From a checkpoint of a small transformer trained on Wikipedia: 11 layers, attention and MLP in parallel.
Each number is 500 + 25 x the weight over its row's rms, rounded and kept within 0 to 999. Layers, rows and columns count from 0. Numbers have three digits each. The size before them is the row's rms in percent of the matrix's.

# down: layer 3 MLP down (transposed), 768x192, rms 0.0314, rows 452-465, columns 96-191
# up: layer 3 MLP up, 768x192, rms 0.137, rows 453-466, columns 96-191
down452 100:496441493466495479486533517525495451518502507494489479502490496528513526507499479528475462495498438469480506499491522518484500514523476531494501516535508500462478471515506487515516487533471466500550497507493500491495491524533492499488510480529458494518475493512506507474468496524496471556
up453 094:474516501457517524433479509488465492540519487540513543472495475493551461515485489489487521521499476492479517467521477507468484502493482508505508520484517504492507530516507520469505450517515489438474539478528460483492486531516479464481513475488495521483445517491525499514479546510501468483
down453 094:472479498472473504493499467483442501531464546468488518500496517500492541495507488496467485482487512480491515497480493497521518467477478513494498463532501510496527532476556497513479536493480511495503558494497529548506505520499519530494514520467506509497541463521478477511515493487512462512
up454 106:488482490519566506475502530505501534493533539496476473470486490460502476485514468499482520480499493471468533550494506532511515551504497446448465510443492543493498506549445537501519537476483545505471530475475502470510489534521499495475476481472509498501500518495524494537530499535517527496
down454 108:510506495509519531527488546537489519473525475497502494485526489525494518521491469502480536498481486465542456502506473483471516516518451511456479537509542464490511471438456491499506507529510510468477498497525473497473523510557494483489503484513485507507542497481525512488511524544542495503
up455 099:481539540547488497502496523511474521538482463496527469486501536507495528486480510490467494471501481432482472477503472512495540536478464454533518515433530522490484492473553543470494447476550507510460501466506498507497513505500536445478503493524507481537473497535517500475490529512562488517
down455 091:489471510444483494518481498502487447491563488477498530515523560475484472491509508466536496529525455494514477512490486497479508462490522525495512476503490497483509508523501504452511528500516477500526508523501489464496473458493530518476489539485476529508461465510486553489487468437504476475
up456 101:529468490469500489498497458504471523515432562497538485522504512485453494531478520523503505517482510467492540509533481510528526493469481510465503549499508524499499495514577489530502488560498481451447520511507490450503501498524537503480543531545510497518478479507463476507511483511439461497
down456 102:467483511471527489533448488497502510486538447517448516483481522522487462489493496501503503519517514501455509462477485574462521473544541493508484474490506519447568502519471486497456472472542534485508494527483533500479503499518496536496467539526492488489527508506501491483499517504492532507
up457 106:482475519478466524516514515530466500523486498525457483504460474489498546510541536475481517498485476475484493511497564484481551492511484492513508507464473476525510516537493495492520544495507540535531530513506507555545533495453472461470448467478494494494502536521526492512500533541498479533
down457 107:483528489503485508479530468512530453495499485488449510508489498515494490524525447504519459509498493499563500480492502498463496470526528481510493530481514520462502466481500486529443408525523488483490484537545499462497446491509510525520554561473443481519486496503515492490505514448500494504
up458 103:522464492412504497518516493526511520487486450526501521517492516461481502476490537477547492492519515499501500503457501524506491491484524492455489524492514533503499529480532518542500484517474489514470493516527547513516457438504521491523490540530476530474445539501505522479491508474513463501
down458 093:484484468490493485482508552470500483525502559494443443522480536515512522505508527508503530489500502492512505510437502530483476481444486500533498483485516485513503522467545516489526501491547505538470496488514495514515547496468468480525466539528485473509491453487502511488480498510493502501
up459 096:527500505513513508480483481465537511486419456438532526466492447470491473521519486489488505468481518467495524489515506527497520464459530490448523530528516496468533488505532499517511518526544477506491519503510533499504503496536513511478495540499486500503469491474490533492512503462523547463
down459 095:467502500492511502502490488463520487472482475517484492480467509482467501507515498514490467519496472436518485492474508502468497466477503544462489540549515488455526533475531473472472492515528466522485497513479535533484484503481541520552503519497472510478489530492533539502500505489517460513
up460 097:505508486467476492509509494487507501461522477488507460510494498523515490467531546527490496504471496510492512516502508484499480528504505510504464493535486515479508497460455538519481452537493503517478527494476532495545476468520464487514484529487529512494504492521459483550500498445481459528
down460 092:522524476548508490493493520445477465515490523502473475510522500486505469521502500524467538534503502497490479530505510549496508518467500477536540514459468503508540539497525537505499518477477530515492530482540486494543501492508460494467492531465477477509496509523484484525514421520480494541
up461 105:543498493534519528520492451476466518496486524468479497546501560442472495486543505476472500531484518466505500525488525502500479546489494479488459515473500523522538555528499449496521489540488432504473496502502521467525503522524517497480494510503501504529503511488509540504512497480463457550
down461 115:476507530513516543505516457552444494556518498454523483488497545480512548435532548481493523513491472505505486469513505504536500498496527543552440525539474443488475530517522509499517497484487497483480513490465500471436520496495506488503472488526495477509489476505493468535497527504519517492
up462 097:462485519507455520511504526542538496451508510449459554504509483487495476526522487521468484498536529488466518499484493495497523508481498496518469493511496524504470471510501518474485490522451509526476513493493515485542458512460509510498520520489451512533498490483503538525511516472506457474
down462 097:498519525492445572500501501511453504485493436495486504464487481477468474523519507475503519519494477510474568493510509473455513486527513507520464485534451552482470501494489502495483486499445518481512490464476516468476521514508500466487486501517538570499472546508503539485452477528531530498
up463 091:465509533496525533493520476478502485545534489515484545469530486501526426506492519495472520483490506477489527496517469466511485463446520498521514484501484512511469500491499524474503478545470498447538510508473541472466502511508542483512501524522534475535457481508524519474496486519531509500
down463 092:506496484492495487510504504504519482540549480505453486521468504496491483540488435534503483488513464502530506511447486483508468492517466486466514471541541477467506436533500505465528540486518493520458499513509491540486513457514460501495501488519505502501463556521470504468499479439440510495
up464 095:508493532511525526498536491509519512514513480519516496484480478486527504460504522494509502514513474467490527510455489540528464522439530498517521521531489473523507522469489542465471457470511504504474464478481484504428532512506503478513487552531486535461488500517487510481465526506478470495
down464 097:522499541460470465532504530496470523508478493492511516461501504473493495544522550508493512461461521525525483476528475511553490464503479515493469494499490475449481466522500493448514482528453519500492503530511496550495464504515522507467482520520489490514462513487453472495472457495520526454
up465 105:526535506532437515524565520518509549497530462496518531489471491509498520488464505533471471496477507501460515481515496552565468496492479484504488470481507489519481490525477529465497414515482497504464507481509465533482514490486503513511505527512506505482499520498514456510522531531522488487
down465 106:481521552502564490492485492486498483514496468488507498502501478515538469525494465494510508486497503513520482507509487488438543472527494463494536506487528487475540538469491497542518466500486496496520476545523493463524446519525541511496493461486477513495518526467509484488425519483490511509
up466 092:482480536524500489527540472487508530507493541473526497490479503524487505519527488519488499521443534511469489470496521518484503503526486530471438509499486487514522550520518473488502481508499474497498526518507530520546508527494502481511523477480544537503491520503556496517497517451503503497